Part of a small language model's weights: LayerNorm before each block.
Each number is 128 + 24 x the weight over its row's rms, rounded and kept within 0 to 255. Layers, rows and columns count from 0. Numbers have three digits each. The size before them is the row's rms in percent of the matrix's.

# layer 3 MLP up, 6144x768, rms 0.0856, rows 4834-4888, columns 128-255
099:140142177137128082096132138116110085131112126143132183116143107139097139104132087114154105180115116140143138117140096138115118133130124124093120122115097115133084136129177143153103123160150140166117091142114112123162141106137158132125134107101166160169129114161111140159112128111158110087160131122096127097131126112105136109136144164108101125093122087142167096160141105126134165145097
104:143121101116132126138120127117137159186094111127142103130163117085164124138168129110127109116157163128092135152078110148139126134131122146082136148101124146130131140093102092128126128137134131115124126080160099112149105143091131161082082122175095113106121100075142137133144156139111103141156133098144136093144155145146132113139129142098113074143052098145134143124121089080159113132169
105:127115101089164155120145119129118077151157106117125115101151138093108136149088129114113147153157139078139118120091101120154148108154083116150110141073154159158153147122171114110128141104182134116093155116145124123125131123105149110117111112121148165162127137152121103136120100113083111175077090171156102151103095109097155145118147120100173141128153110151129097113112098102068113116112
098:133154121132131142143110134175123101177154156155076120096139130128113059134116094160163102120098116142113124114103125140149103099146167131109132140134146162152123120122113123095092140160145131142124131122159152116153106110126127155076150148139122151143133118083111099110088115109146097112111093163122121147145115143159133139166146166112141139152159135128116132135142113149121114124125
093:158129106096142116131101144202143128141104124108137125109145099096132107135113058155126130111081099127148153092108131141139129158125178148131129109138152134162112140131130171096100133118153136135104125169095127098081121134145088188089156145140135091101116130109092092131140152075112156137143126155166142093127095137142134141175171149105134114092157108131132094135104127154144120136124
104:088115140108171133165139125135141097113096141160082112109123171166163154159112148106118124131134115084132111128132122135215141131144158147150113175116127148128145119127135133165149139150127123119126127124167140106096133105131157113154114161120127113153147156153156071113131143115130142059114145077156141103094124104117157109142080104105095128107101120124160114137125100165150126136133
101:139125115093103147100096103153149132139158123103076143141141144153130104137138103126157125126140104124146120114126141079112164111078135139143129122063135073125114134116142082130131166169143116156105139173097092148120118113140133084127137102128145115150148128130134194112095122154081110148121165129140109128142126131191129097114128135109119180165144137100149130107120168101124089132130
094:138153122120116152135137165164119103145140131151110149149129139096144126091117118091126147090101140130076186166122115172128116128084169101141110097085165110115126119118098109126088127168111132090137143091150115136153126178158103110127129119148128131095115117140116144141161149157108209115139148151139125118130143157164113093143148186143119120138140136073099098135095104149102117163125
095:108161122163107109150155120095139118151136136151144091138085100101149109139120159142130093112140160166134122114126162113144141164128122113134189133110157119112120114148097124125114122141115129128169133126127158156076120127110171094132136163117109105088119123152151125161138102144101103095129142121163115147163148107170139119124092151152094113127132149069117150147154158143119136155147
099:126127191138118138084131119103117143091119107121148135147142137136178126120092143096086110138106116135167137156192171145102121089134123135132132125090152132160160105123135133110111078166138110117111109122141123098109066122117150142140151162116130172109107163115140104157117150119175086143142107108185100113097161122135133141108100117160112128134131119113146136115134124076132134109130
104:165118105198136111108136121154120158152098168134099115147140127116111142107168129157117097136143074114099138087121150142129110105075142097126116155138133183164111132118115162127073131130153139121133148136138137151129103124151150113147108129126105153115134131163123120172126153125153102096166120129098130081090139154131110111176112139157163135146126101127146140125119114137141162137111
098:092127163140140126133120155138117155101136088158120178165121098118152144167149127073150093144105124119101130122092107136146084128130117155163117122146156108103148108076123162118095116142129145126098129120134101134148112146150080127152121077125106144150102140148139154139164165107142129138150162145142156113114131156120143137103112091126133175150112160136151105124137158128102166149097
103:098118141141184095135136130135086098125146144143117112136104108131134119134143115113086059093151133143163119141110110162103133120138137168094100099119155108106137102115097163134074096155108175118097127124167161087148144148102140133146158135114159140102133144153138136111121093123107139084089095116113143130151165116089110123088119120149157117103162159148133139108112113142094161140113
097:134105094137110099106127112096138181074158139135106096149112136093129157134150149150123130136130098125126124124136131123121117123090142099161122106102122131097090128140182071146124136175137138153132111148159134128117116076160170103167113193138116168129138148162107122117128134128128128092135181126131125111136118140138215134178148107122151138125088170163120080185149150155093138134136
099:098058118102100134131128102128135170132110130140117126127122135118131130157134111133117119145166075149099136176094112153112163145114106126133155125116107134135115126128149145126133097146144141115109150107085115071141114118138097086101137135144195138140065135141120107125136096127138152119115114121121123131097108150118138166097153121118149145141110140110119143159119100068181125097166
096:144132117107110157154129134114130148167129135124148097073130113108130120132116115112121142137187146109121138108127142102120114119122112125133144148111143127137162113156131150124141139118141057105154130146084151172131132157151098166124114155132153127093124150156119120144132077142129136130160156148079099132128129086136104134083131129113155078114114149148158157106121138141159133110093
097:106154161118078131101158116104130129145100097106138080134130136107124129115116080152130102144124104153145118161132132131139097108129144138149111134118124137136093117137118106105122122136165157109060151141147088153113122082103132166151154130181182158134128155143115143142178148100125174098116168147112112103153103142095117123116165146158137092153173102155138139123133114083129152128104
102:058159123092090081154148135111126131135111133136123135089112168115111109175095120135143157158125175151112127131115121136154120121119167143140167139122139100122134134096154140096151117145111169099162144162124153107115104132128143147123134102124116145153159133149136079175090124119112111129098115173106143130120114145121152134143135160145109109094098153120142168115167104127165105173098
087:108167127117150120098119140129133121142148149131158107141113129128150112082140134134126150134118100162105079105178090123105121121124116132111133086117144108132105087113095130173085122139122150181104133100129138152135125069099134153147062138147129092151153138149086140190155136147115175108152093149171109128145152153130121117153095107108141134109111107089130116092096114124133109121087
105:103143164105094145122146137134119117127146148155170142103100137174068125128131107134139100139130157093069103116127153105108176165124095119126171066137110117121111141150115095201107116144137145110114118148131154141126143157161079105090095124101110114143134144111108139105163117159114122162114156099119144080067139137107164181125113075148131107166092127135154064128127132114142142139162
101:131114130090168116165133131131090169154132151154122110119126139083113095089140120160114137098151157084104131138073073112083149139136145091149134111110157101103131132121124169140137167138133112114117128162171141150099105107108147105133171133118113121141077142119152127127122126127079147149154086151106108154114144113111115127127151153132114113111116143105113134180177125159149116120130
095:081131120137150141119098148144112122138145125076102156108129127132130100159142139110146123121165122125106125147101115170139139156107170065153127154105128101143152106156104159094173103088105103122135135115129109109075167145114132127134117113137156152133129147158134158143153137112151145096156171086088149149100090144154107132126143134130124134145124147131144131143120118128128080126090
099:123114132127106181113101200099171147093164158076128129178131132127084138086134124126161166117129147168113115132127138172125118121117120102144073136103119102127141130087135166120150112135095162117109135119153069132137123137138134157114150119097143172093129134150174077102135097113105119123135162140116151155169147100085151119132157103124123125138100125193148131134105134155168139133124
099:105130131163108117114074120131091132148172138135140102140136125153104094153111143119132128136139101135133118108178156132150113157099137124142150117144145148126154139148139147117127175090111114115120099104112116090164119188137131111157132117167131066112122120139100140156118143139130163142133108128112127113123118113096132138081113117132146140109138124138113116083107130117106160083146
105:145157137169086136130143153111118159118107159138144096110127100081111093135120129153116132106129112151113133130129112122110092194116120119126139111159165128122114155184164120140168118124117115151084154103089128141105117150160143096143113108169140143125135105135122112094127138146160136079145153095116145125118109131150123134125157119135071097126144145092132153123120107131089138106143
101:140126088131124111105155178120106123128104107108148114106166110108095095095075122105139130168175073119117147117145117131149076121128153095132103090149117163147136119139112149153115156138116145121125133127145148120146135111130106131137131126137143129138171093108167111116158091161128138156115112156136137133151136133097116150105114117163143151097119121149145120181127124116099116126127
096:139116101122132127098143102094182087105144122091152124096094138132121117113106133142102100133142142131168154107107127173095132106099152148166159120105109128135089135144150112117072154079144160151143165175137101108134099126120096079175129076135086122142111113175124120083135122159105126093124169090089110120170132136155070128102099151098112093134129101133106138094139115155138178119122
098:164112144139140146092152109103161090112151150117123130126123103161161142120171077104096152130113101105090079128106147109114182131128160152102113162097134114120139170139117131105133156125208129116120161135126072110155113108116158129118134109136119130078100132113107100115083108156127158109155124130116166137102105114138106107143119122150102112082107150081123075133100179139150108124139
102:135120088148150127142102114132125124124107104107130130135109105126162130174131119136092112133180125154128153110141113133069148089166128121096078119126125108119092152172116145088124125079126126098106086149112108106174106114100144152131135111110170086128101130158138107132095101130133114122150121164145144130140084109166104134159172141123149087097111169131104103116152150139163133125102
100:108135173148145104128123135137094121109157089139114129094123139140111120124151131135127133132129122093113117118140125098080107120153139133090146096135110141120105143116133098125116140097129140094127172119168079142137145103133108136094132185139137148161131139118152134102129142072177117150105140084083066141091109145129146110143146120140109175103096145172108118142132140122082094132096
100:139097119145130124142121105125077087121135175102118120121166152169124162145143109100177165157122123134107133164149144099104106141099167100140107106135109126139101159109105146128098130142135109124123079116135146122126139161148141182085135094128124119167135135118098117160132124131150166141088119120148129138116126122086157157106162158079153145126118138157117112134115103142111116103075
101:141130135136114128140122086088107130075173122120127133127137098104153134152143150121089162137155158141125153127118132133143145164081145098113137140147164147140127122103128171104123132124127134149125114108143103123125091116126136116168114131101119103105143113143152126117103133111157101093105190128101174104143127119107134115106123099186112127107144132176120156133133190093109103131141
096:176137132169142147105157116135089153091120154177121113072105126127106106119110157119106122158072150109114120136107124132151147138141120089145128118114107088122108102150109055112161130146134126122134156146120117151117124136113120128108143098125116120133159079160141141136138122189162091103072128126123123106208117142128115157118176141111163149115138144133110105131133150124148108129138
102:133080117102130112178137095148094103114155116173137145125140146136143141148132146100137104132087097106118134101123086111161101140122080130157171151115131131130136139131133107128158139101103146128111148170108168145153114204120129108098124142133134114121174119110098144146139172117141135126140134107085103100162124144117109138149170153133135100136146089159136148155110121107141125099161
084:131162152153121138155148122103108140128091146127114124113132124156108144111130119126161102083141092119114099149107138113129136162115111113132117130098179171154135105124166143094125119113189148115111116136128075112140155107145104137111154172120149116124152146127122147131119120133104126160154143142094122155158138140156081149112132187149162136089124157079127114114147130107161111074103
110:122128123120117129147118128118092143073124134166154147108132119127168160114159185126107138108091071123092106103112137138155165142126134137156142117133109130153113111161176141142096141164145132120119135113116111100163108134166109127086109146137173124148118131093159087115121129109156139179126117149105131182133123103138142114059143121074140104110133170133128135092113113122107150129139
104:174136126142143117125113132130095129069115150105114108114155157119159122074096081098141152143166137159112108145071105148130106114133135169105141156127165126129164108161101156080113162132120159116102176132172122113121149126122144116168088168144144134127090113107098117147158131111105140120118149092087184131113114142084139099157125081176114143153113153118148090071085099146127123122140
102:145102137090132093144148103132105113118125099148161126108090145103149145128132121165131095134167112119082097119109092191134181158136100123097114098138127096124127165149156129159167165125129081088107135112174097129134141143124127134159184121122090091128102135154096137152160146119111109144135108118165141150123112093131117142115130103139134093127137113131136137136117120122170110093128
106:138101104095149107133138145147108143157132092164169156149158101143152096121069144147126122153131150105124139171067136145102147125150164167129113134121076129107163114084122104127152102133100108126124136143099127124122118134120115103142107155134132111134126127119147141129154151138106110159102137089107081122161165073123083137124119158131139114149177112138122143130112094139121129120131
104:131135119142100082161094110134139099120150112166134147106119143164131119190114131161111160137128156157140092106139089131169099145123107163141159132158098102118181114161177143119113119106123148123096126117123083098137147142137145132120161157088088121157108104140145154144110130116132149105138153141128132119135120131150146145110142123170137125113103136120144150142153112127135122094141
100:118162125127161103130091129087232123112109133119117100113129147114155131143141122127115145137100156093140132127116125163098111135125113124168151158096156151152103137139122122136109140115138098107120130085129148092122155133147117128143135099172107149130142098129180136113114152140095132129118121108141143152125114120124116167146128155139158151140097149078148159076116121215171126126120
101:114097098129109113107119124110132144219092129109145143120122090118086089157096126205104146127159142078131141077123111163162139127142100139158139099150119152132139147071152122091166137133127155110118140106114132142095095123152113091113136132144128145170118136130162131165160120137095116138128152150132122130133128154136148117169140116095110127083112130133112146144122120153174162126068
101:127134108106125123147100114093114147074124099173117143126142154074171143155118144163130105089140140125143121177136125120166111099151133149084128150146167179136104134115139129130142183113153136160150149115151152127131114112160149118139122172108125157144150144126114120113115098126129073152133136155124122106151140091127128129142110114150129130096123142093153083208152150174092168087187
104:140131126110167124132141154159089096095168102079160129125138133103135097118103104127134156109135099123095138126078141106111124094123116136135095151154147135086093159176143112164086150126130098116125103125118113136153125115187138092144144098107135155133097155139126123134137146111160140106142143099176116129097138111103132152065148121148101082101144147144124116157086169124182076136147
100:092092184140092142142119117120107174137106125146144114133101118094158120085098143136091132114130119120173082129132143115142115139125138127119153133153157114112162110141147106108103101169171131137144184128125151162108135120119151100123122108139119158147112166121138108141087128174076125109136112134140111160116120116098140111102168104113127137120128099115081104124151091136171133090102
108:119155146120149141108127120125152121117125135111129155122121102142154125150121089129124102111132134149092119102088162152091132061103132117145097107154170116096191124162169118164107125120137120133112120142122132102129147123127137122120090117154104103143129150131140117110149140113130139121084132157121150110127095172154104151137147080109093120116162119123078140139130143115155154117134
093:129124153108088107141138095160102134134116106119165094164142115160116147112143129140090140134141165125100120119128136107091126131109150132124134063120126085134158131166131101134133124114147167149116118169148125211102140114147147101147112146163136135156111159093114133137073148136114168126125097113134163131120166154135137127126093158158089098075149129130119111082127147119098116159093
105:092142135070148160136123140134122121139130111140117107099148172120151188123105105123097120103094156163158173158097170124120116149132173096153093133132125110111084130120084134116136140087170125111140112084136109131124157147145094118088161106137091136105125113122125147133132171135114114115130135103127143124117109068104184127129125122130184129183161165147113130065097151127131102118156
117:103096113134140165123117153146126167130147111145080130145126139152105074180158093091103133119123150135110134114156106108121156133123100144134062152107116116148143158130155160133141105101125154127103112084153156104139142147180117123109092129095100139147122140129155143082170087106180150142108104138128095136076171112149137116107123146131118129127126141129131176138115165124132122205127
102:117101144138114128172107119113110143139141082123106129114098117130156135069091090127107088098167119116136144092107126107137109156129138118114132168121099151117123113155132139108138149102091149123086155096115088131149100098108141113152183116132118112121158110139166117124105119142140091131145096129118142108115141121150129092109114097097125080132092119184158124125099133136128114130157
106:124154154154147072096126089193125140110156120114155117152101165115098102149124127089114154130098136113095135122139150134127084134112125126141134125113123133152110148077153141137139127141118151082141134140138157108085158171158151124122167139106132119094121120130128160113132139097148154149150113114142160131143109118165165074122120133138143176108121100156125110150116162106168112131116
097:101163146107092114067118098132116108094141099117132135143151148101136123104148107128160126126134137106094137156156109098122105106105082165132170142115143144114124126132114150156096089105102122107146111130151122160143139089143127121093101129140121114133126119079136096158162154163147139149146107174139136133147104105113119113144100111152146151142112071110142116111119148120129127134140
096:139135155122104120151142125177137133135107142155119109104118109152159156089148126136127121070189151082178141090109113110113102110172124140123146114100131093137163129138129109118119094145058138103103102137129157119135114109104108103131114114104121163164125118133121111136135169091119138106125104124144125119146142134085133151126140160142123129150145098135113153104131159100128138156101
111:164107127098077117119133109137106078139138114118175137139117183106103170146121109152162147134107139064130131186100142072148097112136136094119152126091095144095119138117135163110118092121147129142113136138124112151103106138141128092145088135163102117143090126087152166147103145126122147139111108134134128155087174156105121148120140117111131139119101123111122115095093102123138132101169
099:142160097106182095114135102098130128096094176143103130133129131142105103108094147092150105134129134118098111185138134112111123116144125089113116142154115101170144149131092144110150133109114134118136145150132150158098168115107122137157157134097121103153122143112165130118084134114137115093150115166107125153136085106140118148141149128104145097126162129138174113107089111132093083155136
# layer 3 MLP down (transposed), 6144x768, rms 0.033, rows 4834-4887, columns 128-255
093:135154095129098116130154124160137141140136140085137127164135093156112114126133162122117127120128145133099136168111141109167156123116132124164127108116095129117133100114101106115124137149133128130116130085125128118167122145112179098116086177085155119119116114135148123167149114125120140136085109119135130186133138121132144131122163109116136106146127124130134151128114134090163100107112
108:117141115139109096096129126102061145138107116091125134143125135139106091165123119144141118123108163151122154117110118120103114130116123156117118109151101104136146155114133124100131151113120110170133128073105116127102121133126148129121139168140095142124110138104121113140081126198107115144116125142097150124152150112108105144152142057155154157125148112081134104145159148139089147125127
108:153085115153123113117161104119131118148149161122154096129176120135123125175158135136125106146150129147113132144079096083126120159115142177096170177137141141142147102164098112146139109106100135114133129119135133109148179104136138101139104100169109119105119123133142145152147143141124119125144151084119128102130162130093128175099179134193110206118100129155144129090164102153159153094091
104:117174127125138087138088130101122064147114133169109078085084135126115152146126122120077143148141160136140109114163133075106115155130124160122168110192133131086118102138188131109103094111139132146132151174154153092152124135126172123155092117135149147135125126141131101126133186102161131139157149171157119104083130144118112137147169145113138106098134116116177109115105126097117113135148
098:146107149116114098167103133131098114149142104153111140148098194115127120094120142132111097090138155149134115131123163123124157122126120101127143109114119153142087106146105139155128108109128143138109157134150150118135147117101204114110145142103096099094146148186133144124098082172096114129108120100152127147164140145137105150144112136152119097141153106107183115140141137126103141141180
104:084115178118123138103088138137143084108106105110109160100134137102091159126173165166126113113113148133112085104088119124084120075132151119117110134145083099146140158144100095097128151131142107132144157119129130113136151150108114116124091122136154129135104131152102123164111151146179091118114172107122135127118114116077135101112127140095095147117132132109122134102132162147129144104133
102:130145153168117111087100149108150169093117166182135167153135154157122131120149121143117124143120131179098167163162142133131139145161104133134145142153160131162137141166099153141139098130092128177114136133099140151116121121112145163149113080111135101113107065112178110146098134129133145154108130064167124102134162092183133089150101118149120116143095100124160121110144112146136106118130
091:113112124108129097101119107105093164113101131107128140137088132180106138141084119132112103117142107095180120094131143129086145121104103156125075144071102151136177183158148122112101120105153155134128081124130169125099138141130104140176116164135103124148113125138159156150103106137135104110097167154162118135138141105098136128111136120113108135154095122128130134088148170135127125180182
094:143111112143122159113168115141117112162110131146120155093128095115127112100088118124120108113136157147056140125142131172145134134144147175098130136133126129107088092112150152130105104179126107119163101155170128187105128144143125085108153101099165134129153120115179124164128104098128170097109130119101154112110134110156094162158126140142132108145164140127146159150122119156118168110134
098:135115134138090147142158146128053146140146144087096143132107113145111111145133106112139132162132143142119136115153148102090104162109134153149139159122109159144079156098118126145144146095162097114129163146084152109135133104090115157139123089147152122105140139116115113144144111139132142188148111177142141137094109147117100134163100088156180112152138124106130142133173143135171150168141
105:113154146130104100169130139124137129138125148115159117137127145121150127128093127109119116155167129098149105121136117115101107126120146115124124101136114162112136181117160122095143178120093141130100177125112088107135106137159130165089148142128128156102097132138122079145140107130115123095103156135127185105141158124134140158152115142151120180144153146114143111088119162123139119112111
098:144095133144129088147144099154140131152091095121111121148114147110137107106197151108108158155165110111132090153141162084136136197133130130129122126117142174111148102132118113124120122109113103145112144152109139134119141081101125156151115118116135121163128115120111136145075152117144121121090123155104122137116116104180119099140083100151136169099136094124151128100141114124146139135163
103:160139106121074125146115128142111122163105094117125140153095127123090144125113107100172122090187139157160087127141126105122153164120177129077145135092145104144127169123123144120154084159135151160130082132142105157127146110130105127099115119098103125148093137139095111128124123096103097120084161093140154130170129093109107137127167138153157112154090149157159121121115126115135144163100
096:136124125127095083137163140183132098142099120116151154109108158140108129123097152148145130139118124121122113112084111156128136136106114145117149101130107145141130151124104101110126129114118115139158123151103097156150091145111149117102123109115107097095143108137096148138119103147150140139118094074110141152094119139172167101135133153165144106107105138139096102126151125137112100110172
100:142157149147117138119131117100134145159119094129180161100062168136136145138161155164131141130131133122120138132142103140096123086129116132160135129183137145127153078118185137137131119136114110131089147147109100146151148088127109133148138116155132097134140120122139117128156131045131143093154128119150152111110180079092123150195135139143092118102128124143120123095139120149110150101140
090:173093109158124111151132114106151127125159128131137165115170186090143176116138136123126125150135124133156135114160141098141111161163167149105157115138094137192106168143152115107112124150187141149109123089174129080129150149121175133112123169107111133116113119150124134126157153154112086096103089087088127113143169150131165101132121144126106196105153080116155136144141151100098138148102
094:139139092148125099140168160174092109133076128115134158118117134154099069131111118180127140121101089121147118115117094128121103126138133162093106139107168137126082118150114141104149118116170113140108106130098115126199183131147129120146112136105150144137103173154121106136144131155122118140124124104108134105120086145119125113103086130071092104071118148101079133098141139096071095101111
101:096155161117132091115175133157145113140116106103120135149119108109118109102096094132129139106143097113105085107100127140130095097111134166116112134111165137115156122113140131154167137155114137143135136142118153129091162154143158120136120137125082099115135143116118135144117128143110103160109110166092135151120135156172104124106138155115162129142120125163109131091128139132168126148131
093:148061142171114160136112116179145119175114124132128092142122124138104169152104122086117091138094178120100099107099119122131153096127152116138179128100090149145146114149074133118163132134102116105118110116132100153121092114164154086132078143141125107110168137120108128101103124132123166132136184118111132127160124146142106121129129126163139113153140112131138099105139148100116124136142
100:206152132130126104103152131146131157112094144108147163139108102112148148122126153155093095135122110107124142085103136098177152105116124167140116148172121111145103161111114153112189125175086102142107099114140172137131106142142120128112153101152131144105136113138129138107124129130102110129132118172127098130142145083134133116115125166155109126122116128111105143129190124145134140105105
108:111142108106153117161131129135085124147161174146124132157129154135138098119121118176129150162189133115150085045119120116088096112164154159129156120104135141095132148122139118119097122125115128111163117110141122125126156132139124083139122095100125129165144118116102115142117134124109160153089124112115158119143124126146138129107126159151105126141135132111106132146090144116120065170127
097:192132089128127116153100109158130107125120151142096173145157157131105148154115110099147091123113108150144124148139128130132078137150100125104126158114086124146109140144140119146103141098125109128121121139175135151164112171068136133148123128142148083134160112125134121126111104139137172126153122134104157149154127128135091162125113104120065099109081104102146160140132127132104125125159
103:131109133158110131163120114098117111142128093125132095117118136157119097150154130126121109082172114145136115097146106158158160130123145106129091150132120162134140134164130153154122131156123150137161157139130130165139132133127067110133194117133177151159100113131101089146133101143159117171154116104110111119196089149113113111119098125139107119116137129145121145142158085116132117099144
101:105155109128123094088152080102109096135131103119114133123124152161115063113136159130137117129134085153150154107087122164130157079125111131121124153154096123139130144118152134162153136184124155114131130161132156142128125142128148117137146107121079181118165112151118121131102140104132108133131102119138120140121125102119120111115112162160174132138143138121158148178120150116119107107096
107:129139173093167106128118134126144154090141148150127095151131162106081139109139139157146160132108136099125151149140118150090112151122145117174099132110131114131107184118130129118135149163126137115098126148101098136145140120100114171141126111081169118136148135111132114136155069146134116149121137124126069073121128121135127129121125132108110125098143130112105149119134183089089161129115
100:130149144115136101122170118105158119121109159136122133166086115141125119128122142164114138156102106131120150179096132106109116160146097172113152147146075124096153125151137159123144116129148137151120101095131117187090072132161081104116169111136149142126114108126098100101108148119068106131140117179115143088146133152119123141134149164111118100113138117125140111139140139131137124153100
095:117138142121099132141062183121090132154107173131187140149126120146124144157134152127095144145117132140102137162155104142152149099163112109121129083166102184130125077119138131093163130143145120150144096128126174162112130149142130143138140113055130149122141118097122106136103111134153125132145098136124118138107116101151130152137097119150132141113118152108098112133134134129162138171165
097:143138135137097121120138143120135087141131136095189120116106069106139166178136147126152140125163175133094167102146160144139153114161122121116115136080122164095175111177131121111092121147100079096133126111143141179133156137148143115094140130099168118127163107149184100142127151129100151132099078152124095136143160132113166176109135106142124136101141139146108143099126062095102059175099
098:114104106114136125158135172107121140149140123138155104125151123130139127101134119132115076145130132115125130164132114094102127142165156103076139125128134131133126139153120133120087132091134108140120136121115149131141167135151140126126139162124129167145098164159136133126099144139164147121105137081168109144113123141132140130131162159128141132154109142075118140141084111128158147161142
102:138115079126141097121152104097108090113164140097143123111133122123139129104148131146127112196143145130132137160165118152111142114138142125132155113129152125126135166122121146109146154124128127136170121143141128098131150129138126152139096115166147114162101090108077152126142112150115124131112127161160107128159139076123097120132098098141104095158147081132129150135131113107143148152129
103:136164147117113148129113176133169107165140120162137070146137148114110107127108107144134152117108121138112151154119100140163137085121165109071133105137114111159101100131131084120115158119137123126146121155142123122145111087111150105093121100134182098133149095143140123122068096161140169111098109146100130165126129138140095118118120122113101128118124134150166090141125143144085109113124
094:113130111114092139104091175126127141178135087132089129151148130144152140131121126162135094091127069092131117148117104126169148116145116137133131170123101148107124115125129166170134122104118087094114154131131131078135151158122147138134142108135157119133112102103167164150140128155114118159169140133099125091125125149118143105091125143109075134156098111124146109121138077119107121138144
094:093104133147113159112145148124114131087117105114166130139146122107078135108132167138153119095144150105208151128148087127122107130092152127113147109084115094148141122153088122146114122117148167129125135108139108088083157104130155108150129112132119113147120135155118181126117131104124084143091121141144170127076133130106081106137118121105125154059159129141122130144109142106108097113126
106:137138108121098089148123106136173129137134133123122122123154182110157117118136147137162110097126117139129146100135091156082153170144133117088098122102159162166111141138113111123132130135121129161172115127162173104128125136129124066137085110137165097144131111127101138159135139150139136113107136146104156126092104126056121128193121121157146164163110142112117138112112155126102157132109
085:115119115151119109080109140152093124101155131112178159147150143154133114138160104146131163118148162142111144139134139113164151100115134131148125077113102110103081151122088095093114143161145134127090148116138135152151169131125147112108122116065140150120153157156168126112128124108119104115102147152104137087153141084080131091129130116091129129129137116137132095120107142139126133177167
101:103147128150152123147161125087129117144141133112153111184133107079127123133123113127133155102130102141135134143126116142119082126127140118107093152139152135134120159134118121147131135150112081101160136136182102113183114089140121100142146141106125181130094157150109133174128080121131127126117122182093128155084149125111144125175125128139120139115125112093087154138138126105102109135122
107:142142101081113099148145090108130158140088170147171157130131101110113138140119125128102145137172088124108135135147121153131138129155131126125154173148074088150111130139093138152116098142129137160138088149142124086140199130121112118084165159106103133111124136112183129128100105114173142118167119189137148143127106171123093129140124162147100108111149121132130133062137132120173114131117
106:170139157108081115152180159143144114122136153109114136081162099137137092132117144176169141136115076137106123138124121116132137127126126159135150157102111126096109124121140100126122107097080126148119134083142154128105189123140128122167123157119126180111102169127122105154154124156129128127157108181136167102188113136147124129108136130134128146144098104117107089121090105093153084121131
105:141120078156131121141114158165109079127115104122172185094109125114157149125117124161153086150137111115151127158141103135125122110134156157132160101118128139120160105152123150125127140180119134170187157103130116129133117167112121109154111104120153113158122178165102097111137170160136118103135122122128144094131147135094077112114117102129125113126117156113109122142125129091101114085132
106:124154135120140158136127104127173120151150128110131070115108122141113121114079120147104114136159155103126114158111136084117114119140135143096096119114139101165143118107117097157116165118108143114119114152103153128091140128117105132141167141098065122119118107119100117163109156126114123108135109125126125118102190141085113124139090136179136105174118105098129135137116154105144138103159
093:157139137109167089139130117121115150137180097152135196142119165101144117130133121114136119118098141146137180121159116115130099086111148099116122158124100094143136131151123115148111123122169133105129155126097144126137155132106110131129140131091065130169109090158107138115088097084145109132095130121146119112160109112117131077105110122132120151157111117114090110103113153074155128128100
101:095121103140125174167123143133161130126114136139142112104141155108092110146111127151143134109144149177104173176158110138060124091142107083092136136109078123109102117103157129141159103125158087136172151094170135070114160133116163143153128108164113076127150168117107145180111109149104140133091083145126112117073120157152167138134126144136136114120160194176161103136146153115125105156135
101:105153114116138162123100146096124136144088131161093159079104069104106134128124130118128115094101130111135117133116152111076113122154104106115167123108098131129098166154115110181120126183106177120133144119105096157095111143115111159117124123119090146146136127128170129081168078105125140153149164155087087146135151144149128140127177116159160102110148162126141160125101151125143138143131
097:134147107146142155168151119104130122117124106082183108145115139182094124084176127163123150128150145175104116146155113094146127131153159148157150108153097147160159112161109141136153151112095140182113119155130120135125133111119177108149149142132134161155130138111086090139125133133133117178103145135133141066161150103096117090157090140107098116101103125112140137132115119100133106100102
098:124190093144129162109138114110106134129123102143096154120106128169092134103094126123100103149203101180130115111154092110128116129135127157102161154097169100162130103139120139086089102098099126095140106137134123134121133119088125123163144092137161110157127144142133105111117139147090130123132137091122162175135101130165103156120114104183108113154108164147150116139111130145113151137087
109:138146116132140087102130124101120104103124117118134091154120138148088143167137118101162132144136118132137099132114131119077111082164064114128144094122158127104156132113085125144114119145181140101174143108105135100103147086122111130110154129109104122136128084109109107153147137123123121132104118114123137150092117123155129126154131154119134153117127147113092135150137094203114173124098
093:106150139162152098149155129117132140121147109126107146187137104097128103110151124142132120156138140115094114128076127126162090163150143099140114149099120113110120169110136170144107113132110116138111123172160094082170149132151107131125161115162146088112154125121122118147145160098140131151133117123160104083143114129121116100138124127092129092143081086115127109090112154121109129083149
101:146135146123164143084123132153117132142151142105158135120160141092171077122133100179120108091112130129091084099124120123107105134139133160134103085127113129136165168119111135129119135119142152101120091125155128121120155128118193129143111121138161131136141133098141149139101123159127135093144124114150115133141143117174121140107139128118127141152116083131102128133171111121131109159149
118:141076170136123153143117150113138127152134121135166111138100109127107134103146101164086177111138098135095107102130125135114079147130151159139162122109092098085092173141187125138113162130158129139134123065164172138131121085102196128166143100073122099153084144125131132165104159116161139164134110131171104110094095123110134176102110163093125134121125217134126122153116163105148140105146
101:159102090105110159174139162106123105102154126157150147139147135152130134147111113139136098125131139158149121118133152154085134177091103060123130151144124123116081167141139105094117157137103105119111137123122102151119115130129116126136110124107165109117163137140145116127154127131130135122130104129206141125149119147127152096120154113146156176108113164131121103130118130098122163190104
105:106087129121108163092155196089152176115117149122145143141098119129125107159079104165126120132107167162138138125097124099145146122184130122091098089143104138175146153124129112119120156112107138161103123111139127103137125157137118116117123113131141106112141088136132127113121117119165092122135120144152162119144150143116169085141131125116097101144121137097101192129155141154085139084142
095:088077085076132113159138155164131108137132098138063091129117108143114123121091133142105130119137100104147124106136125149120144166075109100131116111147118131126123117142131087074118132144103142113148153138079115159108147129115133124146136110170152124092117112083100122160091133098114093138127148128062127102124140118161138154141146066138128089163146103095139155148139133160110129139170
096:168149133146147120105095119108108146129133102139082177115139118148104127135096080134179159121099148122105139148123111164132122128178120134119124158120102169131134133124094159130146110148109101135138132101096108102132115159179116110121151116130134123197103153152164173111146102126148095104134128114103094133130094132108123128102101134142100134118127088083138147114098140137150157186157
112:100138160108107148135139105111100111128128124096094100059126095142125133109101149133147076156085125138119118107124098143112163103092106139133127142118131155070145196126124111153086099105156159084142112192129148101140120150163087152131144121164118117166093131114146146156070111168124162102112145160095137098129163145120106078146164123141129139160081132145088195132161133113142132103140